config.toml
num_hidden_layers = 13
hidden_size = 320
num_attention_heads = 10
num_key_value_heads = 10
head_dim = 32
intermediate_size = 1280
vocab_size = 4096
hidden_act = "gelu"
norm = "layernorm"
norm_place = "pre"
norm_eps = 1e-06
positions = "learned"
qk_norm = false
attn_scale = 0.177
bias = "none"
tie_word_embeddings = true
parallel_block = false
init = "uniform"
init_std_qkv = 0.0211
init_std_o = 0.0
init_std_up = 0.0211
init_std_down = 0.0
optimizer = "adam_atan2"
learning_rate = 0.000772
beta1 = 0.95
beta2 = 0.98
weight_decay = 0.17
lr_head = 0.00914
max_grad_norm = 0.5
warmup_steps = 302
schedule = "wsd"
decay_fraction = 0.736
decay_shape = "linear"
final_lr_fraction = 0.1
batch_tokens = 65536
max_seq_len = 1024
doc_mask = false
train_tokens = 486000000
max_steps = 7416
dataset = "wikipedia_en"
Each number is 128 + 32 x the weight over its row's rms, rounded and kept within 0 to 255. Layers, rows and columns count from 0. The size above them is the row's rms in percent of the matrix's.

# layer 7 MLP down (transposed), 1280x320, rms 0.0382, rows 511-563, columns 64-127
size [121 110  89  96 105  93  98  96  95  18  12  81  92 133 133 120  99  84 100  58 122  30  91  96 124  13 102 104  90  83  16 110 100 103  93  80 106 127  97  89 104  12 113  93 114  89 106 120 106 117 118  90 147]
[[105 124 176 139 197 110 137 123  73 151 182 151 128  72 141 121 146 207 107  99 159 158 123 136 127  73  94 153 120 120  77 127 184 133 114 131 159 116  92  93  72 128 139 147 212 145 137 136 120 116 138 115 157 125 143 133 146 132 183 184  98 199 141 119]
 [111 137 140 123 104 120 176 123 185  39 112 145 143 136  75 194 142 115 101 128 115 108 157 129 126  88 148 153 142 115 154 106 181 114  76 125  86 125 163 155  88 126  84 117  96  98 160 170 117 135 146 156 156 156 144 140 140  15 121 106 166 173 115 121]
 [ 87  99 155  82 140  91 145 126  97 118 113 127 138 141 136 166  77  66 106  93 142  97 164 115 110 104 145  83 193 108 105 179 103 140 108 159 152 133 185 145 155 213 145 151 135 138 135 121 113 132  79 178  81 139 125  78 134 134 139 162 125 203 102 132]
 [122 130  99 110  97  70 183 127 109 145  85  90 136 196 106 186 162 170 134 122 176 163 136  71 170 105 114 170 113 116  98 147 138 128 113  31 178 147  90 163 119  94 120 149 116  88 131 154 188 167 152 127 107 169 176  76 104 129 129 102 128 123  89  47]
 [138 170 119 104 108 101 122 114 167 129 149  50 117 117 103 201 117  65 140 127 146 157  92  51 103 153 105 173 218 158  98 104 103 128 110 105 183 106  92 164 135  96 111 152 122 139 127 102  95 176 151  91 175  80  91 135 152 106 112 159 184 157 200 115]
 [172 151 188 116 114 171 104 127 148 133 106 155 113 131 172 175 167  55 124 130 166 120 149  86  96 121 134  98  91 120 111 158  86 165 119 159 151  75 118 128 106 161 112 125 105 191 141 106 119 185  89 111  98 125 102 135 117 178 182 173 177 133 158 188]
 [113 167 147 148 171  75 105 108 154 149 149 147 102  56 159 102 128 125  75  81 112 153 126 172 121 130 130 110 175 166 109 185  87  51 128 116 116  90 133 119 152 119  89 111 127 205 158  61 128 170 127 111 106  88 100 141 132 150 147 151 186 144 125 158]
 [139  73 169 133 159 102 126 160 186 129 150  59 107 138 125 152 173 131 111 119 142 122 127 102 140  99 148 120 201 150 126 147  98 122 111 161 114 123 136 123 140 103 118 106 171 128 158 156 169 122 172 170 184 146 167 153 157 116  92  89 139 174 125 151]
 [ 98  91 102 130  81 186 124 210  95 116 110 122 136 173 157  86 116 123 100 179 147  89 133 188  83 126 171 161 164 124 139 124  91 145 169 126 142 114 193  69 182 137  63 137 184 172  86 133 116 174 122 141 149  94 111 113 134 140 122 113 120 190 145 162]
 [108 121 145  83 147 170 181 146 176  94 114 129 133 121 160  97 104 188 157 116 147 168  84 142 133 106 140  71 128 120 144 102 148  79 145 142  89 162 137  76 197 169 107  93 110 128  97 141 252 148 189 110  81 152 112 197 111 167 167 160 157 177  68 127]
 [171 107 167 127 143 129 140  98 151  53 161 125 132 173 128 120 144 105 103 133 209 149 119 114 130 183 158 124 187 138 136  56 137 106 127 147  97 126  98 104 160 118  83 107 111 104  68 113 162 113 191 130 128 118 163  90 131 152  59 106 120 155 129 130]
 [121 124 165  92 131 136 117 124 109 144  88 121 112 129 100 255 161 148  97 129 143 170  67 104  85 135 146  95 126 130 148  89 119 110 107 119 157 123 100 197 125  87 134 151 150 155 174 117 162 154  87 116 104 130 156 122 133 101 110 160 138 150 127 112]
 [143 115 138 102  59  99 121 137 128 114 150 143 109 176 142 155  82 140  66  76 123 130 128 118 111 124 150 155 119 141 127 136  98 133  46 174 109 130 160 177 118 133 107 151 137 129 141 152 137 120 163 172 104 138 106 191 107 149 134 107 151 125 116 142]
 [201 134  95 120 168 142 166 117  86  77 149 123 131 174 117 138 125 112 128 178 149 118 161 139 116 134 112 169  86 166 178 143 193 104 131  59 115 158 117 117  63 133 148 139  76 158 134 145 131 124 106 105 171 123 111 113 147 118  93 123 119 151 102  86]
 [156 125 127 143 129 164  94 144 174 143 128 112 136 127 186 139 184 125 137 136 117  87 103 116  91 104 160 122  70 170 120  68 209 121  89  88  94 154 129  71 105 138 125 119 147  69 139  90 166 132 133 118 112 132  78 101  84 144  88 133 153 111 109 115]
 [132 104  85 125 172  82 152 138 125 143 153 112 166 130 173 120 119 140  89 157 107 164 103 181 203 109 129  96 120  94 119 125  59  89  87 116 112  80 163 144  97 156  92 131 122 136 131 127  47  82 178 103 140 127 136 139 102 141 100  89 161 144 102 117]
 [144 137 154 134 110 131 135 135 123 173 113  97  88 139  73 145 149  69 125 147 127 112 165 110  77 157 149 134  39  86 123 203  99 153 146 126 174  95 137 165 115  83 171 142  79 155 117 170  88 138 141  99 168  39 157 120 163 148  60 130 132 104  58 132]
 [119 160  84 117 155 100 141 122 165 139  69 139 105 130 119  62 142 153 145 137 124 110 116 176 144 141 120  81  38 160 136 140 111 165 186 102 130  97 140 112 188 109 119 133 207 171 124  92 103 134 127 107 137 139 141 104 112 153 119 118 200  74  95 156]
 [116 125 137 123 174  92 139 138 115 102 101  54  74  49 182 135 119 168 137 141 177 107 146  92 119 114 103  89 141 129 182  83 107  80 109 143 148 108 110  96 159 137 154 140 111  91 111 132 175 134 116 111 133 134 214 135 139 114 179 151 113 201 168 156]
 [126 135 157 147  50 109 162 123 115 105 127 127 166 137 107  73 114 179 100 174 122  45  71 151  98 108 121 153 134 131 148 162 126  94 152  72 118 132 171  58  80 153  98  98 116  84 135 140 120 197 120 209 136 129 134 139 122 150 170 132 102  94 117 142]
 [134 100 216 120 173  61 150 124 140 121 136  88  76 186 139 134 133 174 166 112 127  91 106 142 136 112 160  81 132 102 127 177  82 193 156  97 125 134 124 159 108  97  94 146 118 199 105  99 129 203 149 100  90 183 138 146 143 105 139 143  76 105 182  94]
 [169 152 131 152 150  79 153 160  69  90 174 113 144 145 114 129 165 134  83 127 176  38  99 150 154 162 114 186 216 132 152  45 182 173 114 123 127 156  61 129 103 183 168 120 126 146 162 183 156 156 104  82  92 103 131 134  76 110 127 134  91 102  56 113]
 [ 78 156 139 127  95 192 110 126 107 138 126 151 162 132 123  97 109 217 170 205 157 155 153 191 112  78 134 100 125 129 156 212 125 137 207 130  91 145 126  87 144  84 102 144 127 115 120 162 121  38 145 168 158 156  96 141 178 157 133 110 129 139  94 146]
 [ 28 150  72 118  63 131 143 126 147 129 124 113 199  76 136 141 113 148 111 136 164  97 149 167  94 146 126  84 113 149 152 155 121 129  68 178 134 136 128  46 106 188 144 138 119 135 118  93  91 142 143 158  91 125 112 126 129 143 149 101 121 152 164 128]
 [164  94 137 140 185 122  86 127 119  73 125 182 119 112 158 104  93 103 115  96 136  91 131 101  94 115 141 147 111 147 165 175 163 121  76 171 137 152 147 152 145  95  95  97 142 158 133  86 114 194  74 169 161 153  94  83  95 114 181  86 116 173  71 130]
 [140 127  98  93  53 129  93 182 152 100 126 142  98 160 130  72 168 169  94 122  78 107 196 128 120 119  43 140  91 129 185 148 126 164 137 143 151 166 131 124 119 122  71  66 184  83 115 173 192 133 165 133 143 189 109 149 133 129 102  78 139  59 139 149]
 [135 147 107 100 121 152 181 140 101 130 149 145  47 129 122  92 147 183 103 108 123 144  87  99 103 132 108 154 114 114 106 137 103 110 107 113 157 149 137 145 121  82 134 127 177  73  93 143 144  68 116  74 105  95 151 155 160 125 132 169 112  86 103  87]
 [114 141  95 127 113 143 119 137 117  69 112 126 149  96 137 125  90 100 137 139 140 104 152 107 138 101 162 169  83 162  93 109 163  87 161  74 111 159 121 127 125 144 101  88  75 129 133 128 128  88 101 173 134 186 130 116  96 191  91 133 146 173 117  76]
 [145  94  90  95 149 132  77 103 167  81 193 200 184 151 124  94 220 168 118 135 130 197 157 179  88 120 137 130 177 129 143 122 112 163 130  94 136 131 155 104 108 158 107 126 131 108  94 146 122 134  84 128  83 159  76 126  94 133 118 174 195 186 167 186]
 [105 180 121 111 120 136 175 109 153 129 132  89 163 151 138 115 152 151 104 121 167 159 154  73 102 120 124 126 165 111  90 128 131  85 130 160 131 132  91 117 109  79  79  99 200 126 144 152 125 110 137  94 123 143 150 185 154 133  84 134 191 123 155  93]
 [169 119 128 125 143 150  55 172  93 163 164 112 139 125 137  80 185 104 127  92  94  88 150 101 136  83  91 185  83  90 118 168 112 151 159 165 125 167  75 227 158  95 143 144 118 159 149 118 133 112 104 107 160 127 127 161 111 105 112  96 127 124 122 143]
 [110  99 112 165 109 106 148 138 104 106 117 144 162 123 101 127  97 201 101 145 155  68 147 131  91 105 142 150  85 146  58 133 105 164 175 105 115 141 119 169 126 137 155 109 154 114 149 136 135 160  87 168 110 117 134 123 207 127  84 108 172 113 104 112]
 [103 130 111 141 165 113 115 163 111 182 142 142 116 117 161 108 134  70  97 172 135 110 141 144  90 105 104 144  65 100 165  81 126 124  73 134 101  75 124 136 145 142 127  64  90 144  93 138 163  83 151 115 131 182  99  83  69 127 125  38  56 184 113 161]
 [ 97 205 132 140 144  97 122 125 157  83  93  89 134 171 150 174  82  65 162  72 120 132  95 122 135 149 187 105 177 100 108 101 107 119 172 124 106 116 111 146 137 111 105 151 157 135  86  49 120 149  89 178 104 154 176 133  78  92  90  95 142 120 163 146]
 [149 144 101 183 133 102 165 136 109 150  96 133 117 125 103 192 157 127 169 149 130 117 124 160  82  81 130  97 169 104 141 115 194 123 155 158 139 180 154 120  68  82  87 140 138 129 152 140 140  96 132 121 125 134  81 106 117 110 149 122  79 150 137 133]
 [ 91  85 136 103 137 117 104 151 113 122 142 147 123 133 150  94  92 150  84  98 101 127 132 149 133 122 132 103  87 136 132  79 110 145 139 108 182 116  79 142 140 111 111  80 170  91 147  85 153 100 105 119 144  94 148 120 130 156 108 181 142 147 136 125]
 [111 150 119 144  72 137 164 155 135  96  68 160 128  88 123 195 128 115 141  80 137 139 107 106  66 102 133 109 201 129 128 124 149  96  62 104 108 126 123 161 153 197 100  55  92 123 151 169 104 164 142 129 136  97 178 154  90 105 126  92 168 151 134  98]
 [135 119 125 103 117 106 113 148 113  93  67 124 124 130 146 161 121 123 111  73 154 107 165 136 200 158 146  85 141  97 121 126  95  94 106  81 143 115 150 161  83 125  58  90 116 112 121  87 115 135 121 139 125 164 128 167 137 131 163 152 139  87  84 157]
 [ 92 100  64 106 126 148 122 127 158 123 104 115  71 112  88  93 121  92 123 162 146 147 124 160 160 101 170 119 101 107 201  96 120 188 133 100 125 149 175 168 160 126 192 111 109 137 146 187 150 118  72 160 129 174 100 183 112 126 162 120 113 103 101 167]
 [144 148 181 137 133  57 155 134 121 139 120 114 183 155 123 107 220 103  99 181 131 185 106 134 140 121 112 132 133 138 117 139 105 143 100  33 144  81 128 139 104  67 150 117 104 153 149  77 156 131  79 134 144 102  39 165 156  79 127 143 139  90 121 111]
 [138 142 127 126 114 183 162 137 140  91 171 133 128  46 144 154 171 121 125  76 126 161 121 123  76 113 114 141  92 119  89  98 111 137  92  72 118 104 177 149  84 131 130 142 108 127 123 113 147 127  64 149 109 122 162 141 127  82 142  99 115 111 122  94]
 [119 131 114 140 215 110 136 204 121 123 192 109 133  87 113 120 126 130 113 166 131  94  95 114 154 120 159 155 206 119  98 100 163 173 128  79  80 122  86 104 123 119 148 131  92 189 140 130 129 116  84 156  91 170 121 139 166 157 126 157 102 134  44 145]
 [ 83  98 114 136  51 119 102 135  83  83 132 128 129 123 191 164 111  84 131 172 103  97 150 114  69 133 152 145 115 168 153 141  68 130 127  99  79 176  88 124 132 151 109 140 118 140 114 169 128  51 187 213 141 124 166  94 129 125 122 155 117  95 114 135]
 [144 124 152 131 138 116 126  94 120 149 102 132 114  94 136  90 172 170 167 115 144 160 133 203 144  87 135 135  92  97  91 139 197 121 124 142 135 183  87 177 136 148  93 125 156 158 139 186 140  93 146 174  86 101 102 153 166 129 129  95 100 141 158 123]
 [ 73  91 167 134 107  96 133 144  78  57  90 145 143 131 148 175 153 100 140 129 101 114  86 138 104  99 124 130 142 147  93 113 161 138 104 132  71 121 187  77 172 135  92 114 101 160 155 109 101 104 163 176  83  88 118  76 113 147 156 123 185 138 155 137]
 [124 136 103 187 202 107 159 118 151 128 145 151 166  30 157 171 176  98 145 118 174 142 120  86 182 168 103 116 220 166 125  92 122  80 185 188 116  84 177 152 117 183 103 102 133 160 145 112 125 187 145 129 111 107 141 135 108 107  77 138 165 184  89 116]
 [148 150 111 156 131 110 159 147 194  86  40  67 133 105 134 130 149 184 102 161 139  97 166 110 127 123 116 109 146 157 143  74  46 136 183 141 110 164 122 156 189 134 122  45 104 129 163 136 116  76 178  82  88  80 148 130 100  89 116  60 156 115 141 121]
 [147  82 126 105 141 199 118 112 116  98 149  65 107 194 140 173 112 132 162 143 104 149 111 141 171  60 158 168  81 179 103  38 139 176 146 113 195 130 104 118 169 149 145 126 143 113 169 144 131  99 144  89 155  67 109  99 180 183 171 153 118 112 161  93]
 [178  86 143 172 125 121  91 107 169 156  82 125 146 129  84 191 105 121  94 152  95 118 154  96 197 166 118 166 149 101 155  87 183 162 148 138 154 123  99 155 165  88 137 150 137 141 179 107 118  86  95 146 136 121  98 107 205 133  64 174 165 121 105 119]
 [147 125 132 117 114 115  97 128 107 140 102  81  95 140 145  95 138  92 164 102 180  94 158 139 135 139 115 108 133  97 102 117 169 100 210 116 162 137  80 152 153 133 102  74 180  96 134  95 167 124  77 190 125 119 132 147 126  99 164 110 115 168 126 153]
 [134 139 168 126  70 103 164 119  58  69 137 169 130  83 113  93 154 157 131 116 172 204 188 104 191 135 139 140 141 179 167  99 188 125  75 161 156 132 119 139  56 120 105 132 113 169 146  73  79 134  91 141  97 171 138 134 154 108 117 125 133  92 149 126]
 [137 101  91 128  56  57 138 200 128 136  94  81  68 203 170 176  87 178 144 153 105 104 122 156 130 136 198  96 135 136 165  86  89 143 134 136 109 136 145  61 100  88 100  65 163 178  74 101 128 104 148 104 105 156 178 114 143 165  92 120 114 101  99 139]
 [ 68 229 160 130 116 101 128 115 132  77 104 100 131 189 127  89 158 123 110 164 150 134 101  86  85 152 184 137  99 130 118 145 168  95 222 157 212  81  77 113 169  72 136 114 138  91 130 161 120 152 145 100 119 122 138 122 122 129 113 175 112 152 108 128]]
# layer 7 MLP up, 1280x320, rms 0.0526, rows 512-563, columns 64-127
size [104 100 103 101  98  96  91  83  32  25 108  98 113 121  98  93  97 100  66 103  44 104  95 124  26 110 111 101 107  30 105  98 111  88  88 100 119 109  96 101  28 115 103 107  97 113 120 109 112 109  84 131]
[[121 109 132  95 121  97 148  87 121 187 149  89 105 130 201 150 202 144  98 146 132 142 107 122 114 126 120 125 157 103 152 129 140 121 158  64 136 121 114 163  87 134 150 178 127 148 120 137  81 113 163 178  81 108 122 158 152 130 143 154 144 105  57 178]
 [132 137 125  91 129 150 133 134 125 160 125  44 132 123 116 172 114 150 156 111 150 168 122 173 131 208  73 121  99  91 109  63 126 123 190  88 115  99  95 131  39  70 153 152 173 136 144 158 116 142 160 132 149 108  87  98 152 129  53  97 134  87 129  66]
 [150 157  67 138 155 222 117 142 220 111 140 183  91 114 156 141 152  69 150  90 116 122 105 135  95 182 157 102  84 117 155 172 164  93 150 175  72 113 130 135  81 188 132  62 145 155 153 186  99  88 149 170 121 141  96  76 130 153  93 115 160  82 115 142]
 [ 68 127 119  64 106 142  90 111 144 192 177 123 165 169 126 192 133  80 152 159 114  88 127 157 138  75 116 120 111 100 167 147 166 156 122 130 141 114 124 148 192  88 135 127 138 100 155 208 102 155 171 151  81  96 115 102 169  90 111  71 125  85 132 146]
 [189 113 146 147 119  83 101 110 144 139 172  79 124 150  76 105  68 105 161 112  97 184 163 127 129  92 158  93 139 187 161  99 111 110 121 103 102 117  68 118  64 107 148 213 104 140 166 144 111 127 188 148 118 133 152  37 170 133 109 139 153 129 109  72]
 [150 107  46 114 112 147  92 121 107 179 112 149 138 170 139 134  87 125 137 133 144 108 160 162 118  65 151 185 136 116 167 117  80  95 139 142  77 109 179 102 122 134 111  77  94 143 127 186 148  78 190 156 101 123  99 152 145  63  71 121 116 114 143 163]
 [142 148 145 157 114 127 167 134 173 155 147 138 150 142 152 131 129  87 168 117  92 121 152 168 153 155  90 155 132 106  90  80 164 117 188 112 109 125 134  76 127 147 197 146 115 139 144 124 125 153 146 119 174 104 154 122 134 109 223 101 112 126 106 194]
 [147 108 137 127 182 138  83 154 113 177 112 127  79 153 121 134 113 174 139 119 159 157 146 123  93 181 153 142 153 155 144 208 113 136 150  98 133  83  85 110 161 162 202 165 104 184  66 186 138  53 107 193  92 142 170 153 103 133  94 169 176  83 131  73]
 [159 113 112 158 142  91 153 152  81 172 148 129 112 143  92 141 123  86 117 143 134 128 125 107 122 130 161 143 124 114 145 168  72 171 112 129 167  95 142 125 109 137 191 130 118  74 142 126 133 127 102 191 133 104 129  82  92 105 115  73 127 145 120 167]
 [135  90 170 140 125 100 107 156  97 129 143 142 179 151  93 116 147 137 106 133 121  92  66 112  85 142 152 163  94 142  91 123 125 105 112 137  94 150 122 141 132 125 163 132 176 113  33  98 163 129 130 135 156 128  95 132 168 110 156 101 125 131 139 139]
 [193 118 159  78 164 170 145 115 151 144 140 128 126 180 119  93 101 150 101 123 150 131 135 106  91  91 100 126  85  98  91 121 125 105 127 139 129  90 107 173 104 162  77  99 123 120 158 159  69 132 134 138 109 138  84 126 109 112 127 149 137 116  86 106]
 [108 120 125 134 181 127 162 144 173 178  87  64  95 150 120 150 170 119 116 121 123 169 122 152 172 139 114 143 178 101 118 141 115 128 205  77 115 131 133  78 174 137 145 165  99 178  98  91 116 124 162 173  78 152 142  89 128 144 126 119 141 143 103 173]
 [135 164 154 117  94 155 134 122 174 117 109 129 152 107 142 122  99 127 150 169  81 122  96 121 127 108 118 132 174 109 112 182 109 146  81  75 145 125 154 130 125 149 142  79 111 160 113 108  85 110 185 163  60 134  99 184 110 112 125 106 156 116 203 141]
 [ 78  99 161 103 111 102 168 132  90 121 109 128 159 172 160 148  65 160 127 107 133 144 198 140 120 120 143  65 143 110 145 183 128 195  67  35 172  80 150 112 108 110 119 140 123 113 117 136  87 140 118 125 119  97 120 179 136 101 122 169 160 149  71  89]
 [104 100 145 155  78 159 106 147 113 157  95  93 119 131 172 114 105 147 114 174 128 188 140 126 116 156  97  87 137 147 117 171 121 145 137 102 156  70 113 110 134 115 138 160 136 143 112 174  74 112 141 114 121 200 166 149 105 159 120 141 150 118 126 144]
 [128  93 144 162 130 132 111 137 186 114  69 102 147 139 143  72 101 149 115 155 199 190 150 174 127 160  64 158 147 146 130 141 111 176 150 117  78 120 114 148 165 126 158 142 150 135 113 109 134 121  97 136  32 102 111 142  85 114 113 142 122 145 151 111]
 [125 149 142 145 126 133 115 112 143 130  87  61 127 166 194 160 151  88 156 134 153 140 136 149  84 112 157  40 183 172 137 121 145 143 139  83 184 107 112  96 109 132 129 133 134 167  99 113 129 146 111 190 136 143 129 225 174  73 141 167 122 142 145 115]
 [125 179 141  66 131 148  98 118 148 133 121 110 104 161 141 158 152 149  98 170  99  73 172 219 129 118  97 162 110 101 203 133 147 193 125 117 153 109 169 100  80 103 120 124  89 141 104 141 122 145 154 129 134 160  73 130 173  60 123  70 157 112 159 108]
 [127  95 167 132 158 121  99 121  80 110 147 113 102 133 160 206 192 119 134  98 175 127 134 123 122 122 172  83 157 146 151 116 136 121 128 152 128 139  60 141 178  59 120 145 111 150 158 145 120  85 142 130 133 117 152 142 140 109  56 184 123  89 127 104]
 [158 111 141 148 119 209 149 144 141 206 189 131 123 110 121 126 157  58 138  73 151 165 126 155 171 119 111 134  83 113 104  44 228 118  84 170 109 115 147 147 153  93 122 118 116  90 139 177 116 143 140 117 121  97 142 123 124 146 163 141 131 117 124 189]
 [104  95 152  81  94 122  82 205 111 158 117 109 116 134 105 129 130 132 182 124  72 187 124 124  94 144 196  86  89 120 131 114 112  85 118 112 124 134 167 125 178 133 113 101 102 148 114 106 151 131 180 220 110 143 119 120 141 156 139 127 178 126 135 143]
 [172 154 131 150 119 119 113 112 116 105 152  94 159 184 109 107 139 149 110  97 106  29 125 161  94 162 167 112  96 132 162  90  90  95 125 149 179 130 147 141 110 122 106  55 129  84 143 139 120 102 154 137 125 180 127 133  83 141 103  54 134 117 155 116]
 [198 126 103 140 166 131 167  98 103 163 134 140  73 126 155 109 111 107 137 132 107 194 114 112 158  99 111 177 149  86 132  79  84 139 167  94 132 135 145 139 128 103 122 114 129 171 151 154 135 121 133 181 121 130 134 210 146 129 124 114 142 153  71 128]
 [116 144 205  33 102 136 116 149 136 186  88 151 154 130 175 118  80 109 191 100 134 180 107 167  89 158 168  84 176 122 126 133 105 109  83  58 101  90 102 129 184 147  97 134 125 155 119 197  95 119 156 111 148 121 110 220 178 126 165 135 147 101  99  88]
 [118 126 130 164 128 150 150 152 169 136 130 134 158 141 114 136  63 119 112 145 118 171 111 152  78 132 146 143 134 165 101 142 125  75 180 102  91  92 120 141 121  85 132 172 127 184 115 131 170 136 111 131  95  86 133 111 126 119 142 135 185 209 129  89]
 [128 127 169  74 210 133 174 157 132  87  96  70 102 147 152  96 155  88 153 103  74 190 164 136 145 161 133 118 113 101 102  97 179 187  83 139 103 130  97 138 117  54 136 108 112 158 136 132 115 117 104 136 143 133 113 101 127 143  76 123 135 132  80 137]
 [ 97 158  80 106 153 187 177 157 130 160 134 103  99 169 151 159 104 117  62 109 148 107 156  99 151 145 146 135 126 106 144 128  57 111 187 121 216 129 103 123 139 125 163 138 108 112 105 101 103  86 159 141  87  95  83 121 113  67 150 117 124 123 107 165]
 [120  67 124 122 156 117 121 119 211 121  55 109 131 104 131 170  69 103 137 125 174 138  97 130 123 150  94 130 116 158  99 159 177  86 139 107 138 126 149 132  70 163 152 127 143 120 103  73 110 142 160 178 145 105 158 144 146 101 111 165 160  89  93 149]
 [ 97 134  99 115 102 120 106 141 124 104  76 137 139 110 151  94 130  84 126 101 117 129 157 142  97 120 110 142 131 181  89  84 162 130 107 118 117 121 162 157  71  94 181 135 104  85 134 134 125 169 112 133  78 120 113 143 105 152 134 125 164 159 132 193]
 [ 96  58  64 158 120 114 132  84 147  85 118 149  99 133  72 136 113 130 100 162 162 158 166 107  81 113 177 106 141 178 141 118 153 128  89 136 100  79 151 100  86  93 152 169 111 112  92 133 133 143 140 120 184 184  86  83 170 147 128 167  81  77 159 134]
 [160 124 140 111 179 191 137 152  98 144 226  85 108 202 110 133  98  72 100  69 117 137 143 175  95  99 157 143 167  95 156  85 166 124 161 119 143 130 115 135 102 110 106 113  59  92 107 172 129 149 162 142  88 139 101 142 166 114 169 126 112 103 180 150]
 [135 133 124 112 167 142 189 124 124 103 122  94  72 170 216 128 172  86 113 120 105 167  93 172 174 139  95 170 140 112 114 172  87 207 161  92 146 122 104 140 102 111 130 152 150 151 138 130 123 163 129 163  85 189 226 161 166 145  73 145 134  89  94 136]
 [ 87 145 141  88 114 178 162  96  81  92 145  70 118  87 101 200 151 120 128 206 156 121 121 124 132 152 115  71 183 101 164 105 190  94 163 124 163 110 136 163  90 159 132 135 125 152 109 165 126 108 122 100 115 159 160  92 141 144 130 121 153 155  32 135]
 [111 101 136 113 168 114 115 123  99  84 120 162 116 114 139 161 140  78 113  81 169 161 167 103 145 140  70 167 109 123 134 155 119 149  77  83 158 130  87 110 131 151 138 165 147 119 123 127 118 206 149 146 146 147 171 139 199 138 154  85 159 110  80 152]
 [131 211 160 118 110 107 136 106 139 140  86 118  98 115  53 172 115  56 153 181 162  68 139  78 173  87 161 138 123 115 107 170 162 124 103 120  96 113 160 147 127 150 139 161 191 198 146 153 117 101 108 159 186 131 116 153  32 135 118 136 112  87 115  78]
 [128  87  95 140 141 198 100 162 165 161 111 161  92 123 102  92 128 113 159 148 171 125 168 161 142 133 166 148 156 117  91 148 156  90 200 152  74  96 106 126 192 143 144  91 134 103 109 156 148 132 154 160 107 136 144 118  77 130 173 174 149 104 131 141]
 [143 107 146 184 197 100 143 132  72 182 131  96 131 148 161 175 113 112 174 143 151 156 153 144 148 108 136  60 169 131 157 154  71 138 123  53 180 104 158  72 147 118 103 157 114 137 164 138 107 133 155 135  61 121 112 143 155  78 133 168 152 145 114 103]
 [ 50  86 156 176  80 116 171 123 128  70 136  81 138 119 136 144 125  98 162 154 103 115  87 180 133  98 157 169 149 130 143 148 153 149 158 109 128 123 126 125 130 132 154 110 123 160 178 100 118 107 144 202 150 181 148 155 146  84 114 119 132  99 110 147]
 [ 77 158 113 129  54 112 145 119  94 105 118 111 106 134 197 163 109 140 160 151 123 115 118 154  99 107 132  76 166 166 169 115 165  85 113 174  66 119 117 133  66 146 139 144 138 125 120 161 102 141 148 111 118 173 132 126 175 161 103  65 131 134 126 108]
 [142 106 140 219 128 142 119  91 158 131 138 123 142 172 123 132 169 101 209  97 100 155 120 138 185 163 109 137 111 125 133 159 121  97 190 135 186 121  99 136  93 139 110 157 145 144 130 149 132 148 181 155 146 139 154  85 162 124 128 127 129 136 108 107]
 [136 150 165 102 117 110 152 157 119 139 115 141  85 138 145 153 124 119 145 106 151 146 142 158  82 159 206 130 103  95 178 148 133 144  57 128 148  92 142  71 127 200  57  85 136 133 165 129 200 137 149 145  67  93 164 177 111 160 136  59  91 112 143 163]
 [170 134 138  96 108 139 154 116 102 101 127 143 197 116  94 127 118 111 159 100 154 122 157 135 105 135 103 116 124  91 131 112 159 129 119 176 144  93 109 164 165 146 117 103 157  80 138 152  69 168 109 175 120 133 154  83 171  86 149 120 160 164 158  91]
 [125 156 123 108  77  90 113 132 117 117 121  98 140  82 129 131 106 109 131 105 159 128 143 127 135 104 150 152 154 104 117 108 112 127 109  83 112 105 115 162 165  67 246 114 118 122 162  96 117 163 122 133  53 127 156 147 112  64 136 124 209 159 100 155]
 [ 85 161 163  99  91 124 116 130 121 129  95  93  90 145 156 106 173 134 172 170  83 154 145 182 138 165 177 152 155 121 136 162 172 142 153 102 102  84 117 156  80 189 174 146 134 115 156 130 128 111 103 129 124 163 121 156 107 138 139 115 154  85 115 103]
 [151 167  90 106 133 100 143 132  89 144 138 142 115 153 138 127  38 110  63 170  98 117 156 128 117 116 128 127 113 124 144 145 187 147 147  98 119 132 112  65 148 108 101  78 122  82 121 124 122 100 148 149 129 153 132 121 169 107 125 179 147 172 125 114]
 [102 131 178 113 161 144 191 141 128 154 111  51  76 116 183 143 158  15  95 144 147 104 157 131 144 119 137  73 135 137 124 183 161  63 152 145 126 126 129  85 133 146 118  52 147 166 101 121 127 110 129 134 145 166  89 186 131 109 100 139 126  90  68 154]
 [159 105 163 140 162 141 160 145  96 119 151 167  84  76 148  99 155  95 128 124  94 115 162 109 116 142  98 120  39  96 148 159 166 125 135  56 102 125 119 148 168 167  98  37 165 138 124 158 122 166 138 151  97 161 163 128 135 120 167  96 127  73 141 151]
 [ 98 173 124 114  79 130 221 131 117  94 118 141 160 128 174 149 168  62 133  50 100 118 176 114  85 112 134 114 167 199 114 117 140 152 105 139 158 129  93 144 119 222 107 139  97 100 112 115 135 155 147 160 112 143 111 168 114 126 187 109 128 140 138  88]
 [102 133 115 116 135  81 151 133 125 138 133 174 134  96 170 188 160  99 144 121  94 103 112 170 168 123 181 142 147 130 171 198 186 125 135  85 182 106 135 116 135 118 132 110 152 156 145 134 131 147 115 113 109 164 130 166  99  51 108 106 134 145 141 148]
 [104 201 109  62 142  95 126 114 135  99 114  64 126 162 124 156 127 126 144 106 143 141 169 130 158  81 141 110 157 110 212 146  90 161 143 146 209 143 179  87 152  98 134  95  99 151 126 182 137 127 120 149 151 131 159 141 135  61 115 115 132 125 125 134]
 [146  72 103 108 204 129 103 159 105 155 140 120 133 153  99 142 123  96  90 131 153 185 178 171 187 176 135 113 137 115  77 171 144 150 145 122  94  95 117  62  99 117 233 163  98 161 109 138 125  83 122 158 122 110 133  83 134 100 113 160 121  75 135 163]
 [102 129 185 106 124 168 149 131 131 112 161 100 167  87 130 159 168  86 184 119 117 133 123 140 133  96 153 104 124  90 101 106 168 176 149  86 105  83 103 124 139  52 106 120 158 126 163 140 124 126 147  95 113 152 122 110 184 104 143 142 148 127 126 164]]